config.toml
n_layer = 14
n_head = 1
n_kv_head = 1
norm = "layernorm"
Each number is 500 + 25 x the weight over its row's rms, rounded and kept within 0 to 999. Layers, rows and columns count from 0. Numbers have three digits each. The size before them is the row's rms in percent of the matrix's.

# v: layer 4 attention value, 64x64, rms 0.191, rows 50-63, columns 0-63
# o: layer 4 attention output (transposed), 64x64, rms 0.164, rows 50-63, columns 0-63
# up: layer 4 MLP up, 256x64, rms 0.143, rows 0-85, columns 0-63
# down: layer 4 MLP down (transposed), 256x64, rms 0.171, rows 0-85, columns 0-63
v50 125:481514492475471454515513504501553500528501526482531480507463500444513498516487493533510543496473541537504527509535526478483489478477561528513529459474498496514491494494494497495536500446496506
o50 125:481505536509518472487501470506471508439478455499519503504529485576499507494516522473492453510527463473533485502487508484471507525508489473488498499529543532482523534500494508531527516553506494
v51 072:509503456487515546472504471475503511506470512492498492473442521532426496527495470497502496511479485476534514479485471523513494495501476492491468470514500524461510469494469472494500518502534569
o51 065:499531514498492481511490508507481457484573495507486536499475453451514465471483503469500517506520511474456466526534502510513524516465560496503552491484485473492498504522506486510528481505497462
v52 124:494541464490497480492518529459536496512488504508510478524453511488473520501491512499512505521499490543487549516464552496487469513487479514537511479471496504461451512531538526471530458539515489
o52 123:468469513457525503525483463542483515445508467517479502479549481521491503477503502510496461513510520488521495465553460476493533486502500505497510522499506508494517453435464493534492501470504489
v53 113:510486518508493507483550509489470507530540464521487533493481461520539493476497524507558476447475502500487473520554496455475458553517536520484495485491510509533497479512512489491503482478511494
o53 123:487495477454511527526506518521482497480433531506509455547509538488456481529497525484479491543517519545486533478448495531539513520482486485507504471502489471501488527515483500495492527524522485
v54 090:526467510497522528483491536540486501515488508513481482485475476542545459461512498507514488496500518492525532521512490452492441552540554523498495502520536464506521474526482498505484476493479481
o54 082:492522472475492485494502489513461522458497525476511478510500538475449526525470547475481514484529496551501490488473471526512530497500437490498489458479464524525450533525494498501504494512525516
v55 089:476499512452476467494462469517491495540509489536488499513526491431541453481498535504546511486487477526490505522487541526541530507497509533516502480499502486515494501509509528461505512469452512
o55 100:480520491486538523503525493475533506455510498473510482471474499569459529514500470498536491506502513512533526496498520482448485489508504462547482490534522502513515521487432479533491499502530502
v56 107:523537513514456451512507485459514531501504484502549547509507500448502512494515539496505491456496484497479545510514511491549491494473466491502474502488494457535454527466470501508513491480516471
o56 109:513465513538535540495503494518478488528473521495498462498507493555481513519493513493517536533492478505519504523516504517458542501514552525535548488487504530493556479496488485525469549525486490
v57 122:467526467499476511490528509525505530502505474496470518492555523487502546548503509466530570493499526489487472485512523494478512476486474467527522474507478492501497499494562470481522516546482503
o57 119:518459547494517489522525512509553519481479519526527504530464486514520481450496501532495427533479446492528517498495499524503480519508501522462466520507518480497538479487456503485517496482496502
v58 074:504489499466481464451508516505520503466527520487507503480513521465474544485540501553546493525479490469511480504474515486480520449506487458521473537513461501496489528498518506511545479537530514
o58 075:466511461527527512522483505509480487532500459494526490481523494539512439494510499498475512488494485526504517496537488549546477517513534515490516517542549513498527428507469483474498517520505491
v59 094:519470551478510519441506454483489524527484510541478502460541509519504496548502511494513495479489479495498503458524533542552524510510489499481468490535477486505506486483493472489531544513501534
o59 095:502525449532487493511491538499521489466533518481505483503425526487484464477521477478547498533486502514491492512496479492491458473482517491537512500511522483514512496550441502512466503520482461
v60 060:487511472477501488468519481476506495506520475489520552499416487473459497495490509550541507511482499530501525547479491486496473497471498518502501470457526516510444493520489507487485460476488522
o60 069:474498532449514528539479468493491482471491484495458481516549478521497516518504488462470497523517498471508499489532522488504548544519557475508513486526496515464513478457496481533529509521524475
v61 117:481497479486495527532473498524488529504477541494452482493520486520546472553528492499459534503522510488474534471508498519498454506487509500504504460518473493547512466475471461522524518491453518
o61 124:520490519513470458475530488510533484494509516478567510526457516515499530479495504480541470503467471488497471517508509482481526480521460504469509518474484498469514551563525508476473475512518510
v62 120:508484500505494511500529503496514530523467510499495504513464456516469537509511492496505445474481489481538519456473531465498464535557514487540450490534518492475526499499468515485524475523520539
o62 116:467531500512517470493501550494459505502509490515535492496489529509497466493467520495498542498524498541456494505520447561499535491445489521494553495498509503525457499500494474485466507477497470
v63 103:506478500497495510513507490526508481493487491500495541516521491461529472483483542519472521476546502511514445499492495511499566503477463464496516499492548508550512502508441470542474516470522492
o63 108:477509486472536520496506542469470494549471499494480470507480491514492526549490441499512515486458469501494517496475523458498456522522530539495484518500497525472451532497521500495519505524475537
up0 116:525461528515484503458513505503477480528502496506466522511500501534510486483483485504516526507515521480535486532516482427481468515529537525496497551493498461503560460505501483497445505525479496
down0 104:469493505484541484522494530524501477472520496464539537503501538498516508461510573521489491499526540496514489519468481496449475504501513507517467526516492500519491530531547525510501475535458517
up1 094:462504489480499531531461452460464460486486487503489522481499516445472483500499525505494537480529528514466474482525534514502519519503522484508482463499510531479438504493467518514532489534508531
down1 094:488477528481530502510486480484487446515509483530545505520486477493490491447500483532503466547538457506478475533479491484497501579530473523496525517473533484521510498507503474537481496509499510
up2 076:501508523487539510487491520488530519462513487496508483427490505502472489489492552494498510483501547515519496499511487481473503513486499521474447517534491563489497531459463532504482531541484537
down2 073:473513563500517516466538497468463494508487486480485520481546506531537492503485465526499480476495466504500509493527504510529517533502465513506549486469522433526517499491527475463500521492517467
up3 095:480492514477528537502471539497518525498478476503474541505482513513490460519490530501451491488500470503503487562508534513486525478493521511526493504490481547524563486509519483511511543534480446
down3 103:491525489468517510539475501526510456461505470517514508461486523514500457465467503513473503502504485511450501498504509545509531439495520491490528508456512505486498563489506469481476496530520463
up4 079:501518480487531518530472554546496497492524509509503497507492455518509505532492445506477532496496464463503532497456493513450469520462528522493521498516532494494489460469489494494490547458514523
down4 076:479473483491532504501478547514504480483499502498507516489454551539478510440513485490514504486508487522514511483502508429487506568500522516513509524542523527476494531473485491493498452496465498
up5 088:508545488500512508458482527515477468490510448569483509529540509527539503535515482505517518540520501494538540541488493490524458506487514492527465527511496451529492496495519492504490511490517525
down5 073:446532479498509499541495502489463508475510494522524484480526485502473502546459522513473500499493496489518502458527536505439490447481509520478518521514524569500506489496500508483486442489490498
up6 095:470447487504484470492510481471521471490467496466508510512545512529509497465522499492468526520456534432510520535513513495525522479493529491478441481502456487534496497475519495512525509517499522
down6 084:458540480528483494493524509496465529514486554505508472494476523466507526479490498544481469472530507521537495452499512472515513497534478509508522510482510485495500480473483514476449479472452448
up7 099:472508446484505496475456505520470508551517522477484527512463482502521528516520487501527502484496470478504506509522480495517519502475507491462560518474517535469504458551476464498476541519503529
down7 105:492513492543503522488552467472445523500489485479543482494532490480489494496462475517477485508499483472480501457536512512517489473483527466555534503444509455494480506457506477504507496518498485
up8 101:469482504522515524493497466478506525466524473512478500486492464522483510545502490502489486459480540493505526509515507469470498478513520535477481509506557537508536436497486458482453506466529524
down8 099:485472507515526515460498527478503543505453518517502506468466521515498484516496477536514518498478531490519518529509473461475479476483547559513499476526483505542508461480503467509487509441528516
up9 076:535494526492519484518477532523471516491508517546496510472514480482506505548507530525505529472516514474458470545453500504444481513493507488468507497556509520456503505493495510472474501501444525
down9 073:447537483530498511448489473511498507490497472446482503506520535509489502494521443473527467504464498500496497468531509460509515484535507496526505500447495483508529539533510519530491501530537472
up10 071:493496497513510539492490522493452489439487516539447535521505558487491491500526481520505518528502504472493494533493492490456503476482478480487538481545482493474500504479488543515477529478479450
down10 080:493524514462514477495461470512502527483530474460511509498506510519420513539490510526481471492546512483504488502507494504496520510533514467536475501483537556516488523554487487485538487526498514
up11 116:508491497513499513513531462524481517525486491494486503500482508455494488522498511554496523470505520482521497514465489485516456462463534529478474529508496514493487498526548473446478487558440516
down11 113:469498498492502503510533432500491503470509491548490514481449510466507517503527564507508472506476471492527510520492501486492504491428517486484498473517468479515506525530526529477483506534472540
up12 083:519478542519479512480537502450497500506480519481479538520508458478494533478484529499518508490483552509507495508536542477525511543507498525518514509487457485488524514475545530503483468485473439
down12 088:487547477459506486494498507464504506525538451517548537471521468485496488483523465533527499491455498491493523524510482468479450482453520499484493550516476506506505501515509505508556502495526507
up13 092:487519528507501490452501488491526476514523498495508512482466505470468500489490545529490498503466488511466512535457523558468519512462499518445485479498508557477433525509494487492488485511522515
down13 092:519488541464526493476451499545453488496478476492499508473497549509496490517510519513510498484504496485498458525493460463504489442451505461468482502492491493532494468535490497511502542545506524
up14 077:488546509523526497481476462520447520503498408533508516513486501498479493502503533489486507497467508489494470486462543500503501506474464505474488486521530510488508500513517539472467559497481512
down14 104:517480501466527524498482544481534472524499510503485502529482527492516480507520496504546504486486529531498481541469533526491496506427521489462468496521468512494493463519444517506507546464517486
up15 115:451505548493472487539477454512495526507454469490460507507466469472551502529499513506456505490549500472493511511505469516483494502497495489493466491495497530499483464460527485492536505499528457
down15 100:490524471459499512572482522513543512537515472500495486510511496513501476545504502448530494501505462467498497452500502560531509450464480513498481478480488494518489515494487490525493545498492487
up16 118:492493516482521507543492500508530475475525469462504518486499531472478469504522504488537450538505509476490547497536497521527506522490547498483512498515496477488536469489456499478565464534473494
down16 118:514462532538502528479471445506476497521465461481494499525541470514514524490459497501510474557506521490508476496507495488505483494563494469537491472490562471508497497522503493485470498483509475
up17 111:520497507524487527536497517520473491441488490537508483507472534497473498510528492513507462507495463497471532508486469518479536490463500505506564457462487466507517486502508453535475531498473465
down17 112:482557546479488468487530473431485491498508508526536503525516532492511510513505496490518508491518492540476533493516475472513519489518534504520511513466528498525511541495475515549507461452484472
up18 118:504486519528481517488462457505505517515503456552474521490519496490501510499511486526488431501496493498512505467517491476479539497492501509509522501446478523490567478509529517540477492468460458
down18 122:507524496526512503484449503530503527506470468498493500519503484520498502477498488470546482495497500501498506487522536492543456512504531537531454516521467527490495518502476516549460513511540424
up19 096:490486543492491470507500493513481522452450507490484494502485532461480457470494553522466451512512531494507493520513485506497524503486518537443490524493503545494503506504502518472476463523444515
down19 090:452514504504497526476472486439503475531476509491484481497505543487477518472472441484446511495471459548505514523527536491534531537507523481513500513464503492492509502521486518506476482466516504
up20 123:478530496520476510506491492467477504496493483536523507540490542508483506478521489505523482486478485467460509516493480547488537487489499458463519433531529514509508473507467517538458551479531499
down20 117:512504470480504459531494525514488460477523499481548483503465456515505507503506531492421499518537537492497498470501472511487486535512535498512507547498508490504503491499507502468482446548465507
up21 088:521457502471492517489493498418487515530489510475505515543534544498529490494479519480499527512488524480468492475499537478531503503484494464512525524487495475468484486471486469518514528447468464
down21 086:458534519469540496494508482460456470492532496493507472445460480480494496448519489511523521476487501535520503519512506518478552509492504479464479484522502497488482494487512521448465455501474492
up22 082:515493518478518524464531490512532491459504539484486522501515474530514490499492495544490445477464488446514532509510479469567510515477507527483452512505504524505523480502466531510484489465512465
down22 085:487483544502509485506474551503462477494489479538570499463502482465476466504474521550521507509480486456489533515490482468491484477473507507495486506501519449529480472468482488497518467480493521
up23 101:502481446528488500514491469531484497541512513489518505488497491453482482544489490550521521498463526489478473493493518512492483515476495481482515501547494458503525479554466523444513523459500467
down23 102:453493489497514548505501506487522489479522538460457472520513516499528523464497434467506472517458518527488517506519512519509473484530477515509494529435512522498485520461499504496478489471535513
up24 123:492478504536508555531491485488474459488536481498487501468456441467484474509494528550492481534521526521510520508484521491466502468495521501536515473493484533493521480465455512527490462500504490
down24 115:519487549529516499502476514463469537518487462467490512506503506510535510520502508475471462496499483453474505475476509473504503467540448469457499489457491449504490496498499479459523530539503496
up25 103:499492441481460524488484490521515480476469538474477473505485516451488567493510466480500512544494527482536481536486538489493536488484487498552521484505468491500498470491520473512465486492500510
down25 102:486481566467494499498499539517491515502531527486502483482530499517538512520504541524464543527513522454509499554483478467471488518528494507516504519527500496506510498520558504487513500564519485
up26 091:540455526525497509521528488456510525515519508466484535461507431488488472475483509497492508526473524443523489515521496463472517465506502487542529505487512466493480527511460496508503509470480485
down26 092:460470538498483496522474497471560463531530460523523485516520489478490511511472517451486480466483486491525484492535528484500533513500508455472524501507506544517481457511455503494513521510465492
up27 101:522480508507469506480491550512479531500511539469499508531477530441491543490495546468508456478499456483525477532525479506524505525451519520487516482530481521506488470497455515512493464497497492
down27 101:508502457536449522505518506493523518513530476529493537502481523479481525522530462561515463528510509491561517462473484487478486499467508466525477467510494476497494487475528519520494477475514477
up28 111:476480422529503510453497470485515473549512563485506517500467485499504484463477445504512539506493486484499502506511566472515490504485514494515494522527479501485506519483524496514492520530519481
down28 133:499505491508461461516541493524472549452493522541516484520505469490502486486487568541484446526510484484499499481517482515522484498514449529495531489492494500515499504497509525460517473505448507
up29 101:522481491497475483465545452480500527535498511508476506559466443500518508486465462501505503505521462516544489519528475470482472478489486475511491489457472467523536495535494479510498494477494479
down29 104:540439481475464454511482513506479485490499492505486483521481501451475516511514552529515511498501524470507447520480469556500492465505524488501478503511486545514480471504461509532496492489507540
up30 089:503500529475537508532483510524461526519488516525478530488472496520491479536508487502518519485537554485516465535537483486470461538484495474481510470511511542487491519535485511471508537502521560
down30 086:473498501505485480504530476504471499520500491509477511520462485528482519495500483512485476489480496507493489486551515452502479494560477501549523460491501522551493489433543430497502508516484503
up31 086:539530482459513522511481541511510472504563504493502499507525492477498503504532462493517526515490540464505473511467507482530487473489572518483519474512471488475464520515513510513496537540482534
down31 092:509508473509489494494513509515474544497479505511465478522513506522523531494491475462525586481487525532542492484465532478456503485493489525499523500464487560462501524532523502491494489484495525
up32 091:458491498471508520450501511519522544507548547499463502498492518519479531486501478536541478488469506463510490492501465443499487486457510507476495561529492498508487526538488506465495507478488499
down32 104:525454495502493500554501497498491514483541472531536522503439506479473519510549515501516467507475474535485525518463470540523477474490501511542510532508488495490510462525503495477516500547507532
up33 101:491504517522507531498500494479483457530532513510529533505454478520535527492498438514512523468486476438456487493523565473491507488489500479495525523456485525479490509477504492500482505490536483
down33 099:522479547504481533477541484487512494479520497504518502518530474520466518489475491469503453512533503508524504488541557496512509525564462509510450466538477477512494473485501535521513480516493510
up34 102:528484480538447506485481495537476501501486512497471529501510460466505447481523511528534490535476510484504487529504475470516467485500518519536474540464502465494479532535504535488520493520447504
down34 105:484493523509489489490500549518504542510488517483495476531501537480485544530508490555487491505471524513491534501496509493494489515443469470536507509492478510557465439514487515475549481486511477
up35 102:480510545496497490506515516480508495496481482494538551491489536456520472517518490479504455511482499474481484508491530539488500494469530518471511453474521476458553520545472500462519488539511533
down35 117:545543491477472503562507435500513478477483495522525543496511494477536509518495502465505471491515470518505488493423481513494479487505537508498465462494484505496493542527499495515497497488467496
up36 097:505507520472458487532482528461538511504511512483489447507452506483532478500446516473474498506518481485515505533539540535488509538466529492488484489486484519517481457494514510476517514485546461
down36 107:531518489454527458513447509563475510502487468481497493467507492526491442515521521466476496464482511505504490500492507501461491482453535464501479487530507511488544516527470490529490522492524499
up37 104:496511478489542502473508486503479449524543500489523491467486523517499505512523464511571488496498484492529543566499505495448493486511533512515532524499501481496543518487451496513467493478514494
down37 112:482505480531493487507496524545571486526498511496500478526503470523505492490474441475550511534471460501490530509518531519496458481489493525536516488502507486490506506512460508540497512490469444
up38 091:479474477472521500498492475521468546484457516526485493521482500467476447519508506501467516550488504489472503486439446534485476474456482493502499506501513523482482529497461505511498521493449510
down38 095:488495541498522521489477560540485534492486508495521522482522514503503487524533516459449521482482479478513462508495452531490502517470480500477481514522510526450514513528476519453513507542482535
up39 117:481495527509489551475496506479505473474539519482508496512465483534516449500505477526535500541507493468501508515558473492511513482500479453537486483490479456458497549474521475523523531507492483
down39 131:497481471475502546524497515501513510503532520546541493537489492503492481554516521504497482450493484550500484497491534523526490483456473490487485508496480501479557494507492497488469521449439498
up40 082:529488447486518543502490500506492533537516517522522483550525538498473496511531533514498489477510516496475499455526470542459533533496497508456483494504480509497512498558493516488450497530524502
down40 076:510494555494507469547519464460521493489487510502505541497496498485534534478482466491489470511506525539516512454509503499509540490568499545546510467488512511544481465500504481522516508486488496
up41 126:493515471524490524506481525499532464514535487517524485509476502494457440502507546471520487510509543481522459492492495497506465527476543516479475476512474490468516547489489573512498484503489488
down41 143:555501524506504500456489527473488518482577467517500491516500484518486506477536520480547490480527497459470490504505486525473495517520491462462490504497468460442537502488477524509508494490519514
up42 096:457513473492510476505500463475446541509494501514487475532525492522462536542496530482522483520546516486531521497554487478523519505473508509480553520511515488524496437475523492488492509497491495
down42 101:538494497517484498493530509513489468522510490560537459489501499479499471547467485541518465448484484515485500480500521498510509479549492546503466468489467519509531505491538545507537495479493487
up43 080:499497473496497513465488499458520482475459519496501546518476514523465521491470481473497507553493474524517482518478495501475507460491488488504489484493470488523503462584463519508501528542509458
down43 090:477480494461481486502506485504498494456495491483544454523481478520436498504473523529495498502519506509545518494432451549488459502516507487516477477485505502534502530514519468511487477504489539
up44 120:525489507486496499554517508502482503468450482542517492516496529507466463519525526460511465542486486474484482473475513500502484500460511487461525532479533470478541529501488504534482543530468502
down44 123:493512543476485506541530471466488487481467447518526532540512478466467529521517520498475483480520456491495462490524530515519503511476512449536490487474509489499482528457462492517536500516504501
up45 086:508476528484535507454524460472479556504530497533502476502533479498529523499500450507474476448528468473528470538535477529500509504468499512490481483482511518531500496493542472513488495467488515
down45 082:527497533479519507483467459522497524512506487529514490468500497500547525507484526497513490426537518487544530513529475556525487538524509506487495513512462505524482515499507493518515481463511555
up46 098:485511532530503488537481482499497490482550440498483516500482528483516504545513508460508472473494502495464500493532503454482517503480517528460486509531558557513522494483479527512501490466531479
down46 110:510459494491517507496490497516485508489578539467523509504513476497522494491501495566447515531486482496491531499508449529502494476478478470483477489494530515518485478501471487526511505475543553
up47 083:478507471452535523528467508450456514534462462440532497497487537469512504517535484462484498532505487465499536504507479538493495511506486505496504518495487497510531499498472488546503492534474478
down47 096:529471467513496510521484505522482472470527494486520499480472495525518469487521507546506455550480484453506535513485487511509496510521468505504532479549507461487536439473507476513508476513482547
up48 093:472449484500486482480482504529481488503414474497485511457496484487491504510527520522463464482459507479487511536469525498483486504458515500513496508524506525506513479525499461513528530556476523
down48 093:542515506521471488530490467476509536499502512551539509516479491471469505479484453505502516494547498526476506496519508487536538549466478489490474525510472565507529533517502477529492486475525503
up49 099:534465505502558495473509538520518507546490486495475524487484459529468433506489501540475499479506477453500500487509532505488485512453481513484487513479506507480495489504501521484537508502539440
down49 091:527467483435529509498459561486567507509494535502520497521500491463433477497498460500472509474494506492522508463496496508491525453524482515476506507509490497517490473499510480494495502513512458
up50 070:523510442520462505521509512447474511512484507495529489522488530478491512496510500465507517515471544472488455510482514535463564492527529514498523484470526499491525510530527494515481482483472450
down50 082:474480505507568482514480500537501489487503476497476527468482538496494458512532487478519528499460469458495489521499514481540485466486567530499556522526508477503506480507494496504472539504510489
up51 100:478487474471514485518500466463495484538506488505486478478500491473512547537480505506481510463471526487513519541490545492504506535504521545481504540552523530525510449496494456472474501464510520
down51 104:484513490528516531493479491486495542527512504459509481512523536505476545551472478484495529485505506501465512506568507457528479482516466475500483485493485507527514485494495481459530495481570504
up52 101:500480466480525516522532495533502482502474493515494536516526511523531484484529478521500475547459558486453501512501565512504479458469514505515484557516519477478506486492475485495480535520522485
down52 091:490479489545436500454528471498515491488474527539495510503464516512480525513500521468523527532521521502503536466557503488530502502529490501524511480538484481494475513460504531524558487496485506
up53 108:490499483506568539494520526504519525493500530515547450510492528496495522486467446504485493532469512500515529523500476486491500486476538531467471496515505472474450551526513533505486502500473493
down53 108:497466548476473453479458517535502496478528517496533507499503462515463500475482510538498476546484529430506508526515447488496488493526519494509519485482481485492491484520548495525473496525521507
up54 109:505531503490489502510468475476476517528544512522521492500507543488492469519541527523465508496508572492473475498516498530492495486481480465495465528547521501513475504536522503438459478484518494
down54 090:508487491514501533507531460492496497498464555537456513512540511511523532488478474517482527493527456503518502466500560474508486526543510479518481494458505527523501538478479505528523456479490498
up55 124:514463479497489520554489455490468475495472518503494514457469478463493457498541489524477502465468505494495520478511493539496522522525553487506518498488506537480533470502515479473518526549491533
down55 125:467488494503507512544525487492497490493527515468508513460459475481555539478496508484489505478489464506509522466506507483451553500506531483492512547501478501480541525543519515484542514530543506
up56 089:483508519498512493493481494499488522467538479499496541439491500468487470530507534532486473509522501484517488510496456495494507462453482526459465523502483549535478528429471480511488501491500499
down56 071:494528568466543493531454532530485497492468528487468499491519517500549503503486521502487484471524450505458535513505504510494495510453463486507495504479515470519467479474503473496517464512489470
up57 088:457469450474485514482467482466543531473506543517493504537503511512559505471488490495513507484510497491494547498503472469524469490460510510478467491519502467431501518520487508468487504499521489
down57 110:528506483501506498542495558526498485541526499518537490480481521500499422484533521492501500516515509482469477542478513559514493520462481507455485536523496500497525508476452518500507510509480513
up58 101:522468519492501500486517497495498494517555508472536502477484524524499496470541487507497498501469464484494528564538451530474541534469512509471477528487510477510484499507520484446456514529514519
down58 085:500486513484463483480527548475521480507533480523472503530505428486521501518478471486551507491461518503475527490506573518522512498482463516503527478477476470501485519503515520512517484463475496
up59 072:502555453517484507541539445465447517490533502505497538536488506438497538517522514505500502461499477493508478504504530514474477479501503473509500465479522532518498514496521481496547498502497488
down59 071:531520524537516477494516539512498503472514480497496503540533499517545468503548504512512523518532450456510505521479473504477482519518511460508529496527510446451533504526473505474517480464495482
up60 115:484510491466527496472511501491500505532473544480489485489513528465483550488517487515447528470477481453498535563486508478489517503500477509457504491506477491497495493513505462463532469526498558
down60 112:506542517477486499500509528520502484462513499523488459535551515501500492521476508501525514567488503473450539539544522515514461500500472445530490494487476465489505518505499506497521479537525491
up61 090:487519467523501531493497512537481469498464459487471501476486452504510480529502461473469489507479479506513538529488528531506474496479524512557443481517523483517506491514531517470534480547524496
down61 100:521499505485504525550498529474464453489486455532508533451491461459501493522483553494505466501507503479520479497467545533492525504501510502501487495506473497448487482471506519465496487526464530
up62 093:486530449446549479488504461503520552496504482481482515513520478530506541514499495514531459479519510477539537462498508481454501472490471501468500500481494495508497540520504516507523528483469538
down62 084:492521493519456498503549447443496511450496517534500484495514495497478554502485478505514520505502521544530488526501512455509504496548454503472501490505524498462507465497510502496464515466460499
up63 088:511542497478528495461500515523488516510504470521487503525474498457535503526498525492444465479503518464474512476485474490494507528507457542460486521455499496493467558528534506494481480497487541
down63 087:469515483529537504455545454461496489525513505473540479566498482509497470492518510477468475512512524497517505509548536517522497495501518505507554490500520474501532481478527524522496531479463491
up64 097:534496528490498532498472516524465501499495555510477511520515521501487559501504503516493523476473465464493451545508513482463489520529541488514511496568507510462517501491504533476531513509488536
down64 091:541522523493552478489481513489514520517452503513476495470512552502456450509506530483497523492518505482483469532488465455511545494487549505513483472479521502485493512510450468532477501495505519
up65 068:531447498495537491489486514497486550466493487511477503495501511502465513496540495525562466539458488486506505515499449465466524500507504525491440528469501485477486493516496512503505526518464538
down65 080:496503524490484494493484496458488525546507502513457489501512464510495537572508508528496478485501505482480503470472563519478512533493486501525518466481467510511513466507517502467555503439500509
up66 071:481484535506468525499497489541492527531516504524471465530485487497467516524470499515493472501517489505479518553441465518472522455474503529518493492512487505471495470526539438493487487487482463
down66 086:484534483501481512466573494479467501521466536477499480511490487506470500514495481442484458468487496539503495509483513516511482511472545500471539451503480505461489511508540500492539493511485531
up67 102:524509458510497515492485505554483454440518475508498546525467487523559452488516479518509479539505470488487500480487495514504479477486494480537505493458509497464518496487462512542490517476517491
down67 093:447495501501499506503499489487449557472455544474478484480492522489506521522463508499478519494518479482498504488565503489489469485500481501495499480486419513534490482468498497490533492511464478
up68 090:520509447487551509509523532519486502548483475505473502500521475497474497523445492462485528469486486472474495534527490530501504475493564472489489499483513495506473489499438515513542516494520515
down68 098:516504493508483497486538497508529487460473512531494495477513488519499502502451494514521484512504493566496506506501488494491544490497570512461511519499527531502544532553466511557464504519471489
up69 091:509460558493540524528487479494506505481436552478476456510490519513507535498480486438503498530488523505508506472553505493473517531484493498490486510507502520481520466476469469497469518476497491
down69 098:501495522539488503489473491532501489481478479496495480483517511549537485534532500514496497513536545450504466457463464529493500514470471506492532477484561529524481470508459464519501485481511510
up70 073:471525500502484501527539465485481541479504498491531553501481487465452504522495521495500490521515514504500491428472508463496497475495507505510482503458481486501488551529460517549523462513467510
down70 076:495482495496507508506476480502495528480484489474505526491526508540505520488519492529467543510509552503497494528415473524491486475532488457502497512529554490526500439534506480510457488503509502
up71 092:538493473506486510526512477488500504493444508536481505565539519482479495463494548508494490497527552521469520479491508541502511527463486473519493450493482468516511517477523495502460481475508472
down71 086:501497490508475517521529493468498496511538513467494548522449439532536534483512504490521464511510484535504502515504533455499481496536485518529516493518531509524519462537514466471490456531493492
up72 089:471507462506511546508489510503540499518483506523468463531529531503498466445473503488488520493539496510524513498502455472527554481443536463523483454482495486529507515494476479504503508505512475
down72 086:533513495518419516538478513527475479471478506503529519506503471495505508510495551532493533487496467498514484544468523525503464510504468496523529495517505520514524475526445489462521520475480521
up73 087:482500529470519520519502491515519509502587451516533497482512507470485484514506476463525493472498503505462496490525481522505510515468480474439496500502531469471546520504506498467516497507556489
down73 090:454469501507497460491495498570501511509475475519535535493532463503499548474452506486527509497484552500517528472528448525505509465501491462465495495489506500472467514488520530511503497503491516
up74 081:466485473480466512496502491470532491489491480521520502526508529496464467508503569478521501494515489472517472535506484494471520534496525510496511509504493541521487490487488489531458534573446469
down74 085:508503501535466456493487487574495499468498502512538517498505480500490464458504491531490494511522512506488475483482468529507493482552499505502517459460483466514519470502513448471485499561478479
up75 114:488499496477480494507462472474489530475502480492473542482504479477507491452512514515501507539495460462499490536519460476506462534507477508488508538509526469484548452533482442508515481510535486
down75 109:482517482519460452486515506516512512487445490542524507517464496506496468515489457476474547508512492537505509488517477472492487479439508542551538496506491489505522508522493451527528520520498502
up76 092:495524541465512461556511493497466489519527467494465493468519497463491447511485540441480462475499460446491528494513510483530515515474508524483495502524518500528486505515487504491492476518496469
down76 098:528521432503495483470514536535488492527564529482518496526493475502506473480542519548510493507487519491533478524514470515508482470490492530518532510512494490474480469518529515461518463495468473
up77 075:503462463499488512489496467466456507531498521478484477555501483477517520518506507534462512492539511470491465505444547484480465546516476475492511531507462493482487493512523486496499529528493460
down77 083:503494494515497466503489490459501480455499459460536487480474508504516502484521526467523504503447484490486485523506560494502531478484484488510472472487541503460498541464467525525530485441499496
up78 094:518523527533526540488526500430510468548511490504560501509504501496497483500529500514523473517441480496510468512513536505481482544496517508503483520504536530488530502451488475502470483493478473
down78 093:507471497539505506505538469520502525478529465508467512502510531537492522497531465454503499512465523481521503449465525507547486493525499499546517507542479483517522527483484505504512553509540471
up79 083:492507483452510466480494488501471522468482495486526491517516475528496535511480540512491541461528506466539553524475502522471496534511498526501490517557494510506426519489481518531498522498510486
down79 073:499513477517489493507509461504495540533486489512500516541550513449501489478502486506527451508517501516521481482480522511517490474548513530535515447486537490517532529529476531530510477446475493
up80 131:535531502530498523487558456489511483459520465483485507482477490522483496509508489503480492499493543533494482465525517520466480500471492492510485471502487514507519440435485475533527522454520505
down80 116:561461513500501505485515512509469551512466508500514486552513510495516479523495470509500514519492529497473484466493482480510517464500464515523479491487484523513452479465546477524544564496513505
up81 085:515534543531510481445520489479524514481468499475495502572506495505517491479470516430502492500526472519541487542511471551504505518466481501528489491495503500500522486506529508496518537474483486
down81 089:454488502525497460518482518498457490487520464476477535483534498498488493497461532458496534469502525454460505481468520507496502510535449495469487471496487514454511491517479484495507475505508561
up82 097:502473473499483511495498479537516462492498516493506484511466510490508500556468489489516517477523448434459495526493514512480502501550536504455471511500513483528490508481490530545493474522489443
down82 104:474498481499520449508533504478499494504528547535504496494496484515496512440508501498454480522482514508486524462534481486511509470452488483514545500494470454500504513523501419490510513498490534
up83 100:495525496475491546485515456496539505499508529537461501525521522477528538503485460515483513482507528513516530509493560455490492507508454483470437521494493487502499518459534524474484488480514511
down83 089:529519501482476485495507467494482502513469486490534505474524497541503536516512486530480488515480444488535504461534513551540483503538533523502500473497486476534520479473486438508541532485493520
up84 082:521529492515459521439451487501476467490540522481481521517479480458489496532514488510493539514473511515511465508491534498499474482520519535477492476518474567478519516469521520491508469523485523
down84 097:517514491465554487511492462494481491514524515494514499501514484498484489478492549504517477486524473538519524497472508497538478496505501547478483500559513545510451555545471515496540465510489519
up85 112:474556483486485505489477497508469526502492500509481469509504515484468544557450488470469524527517480464490492509509498497486473527512485475522512470510444521508467520449532527495534511540496493
down85 108:505467528501476488503454513540513506494478507521519482486470501528466478539478468505481507531477525486486521490500456503472464444488527561492517520496481476473501447513525471461498513509519530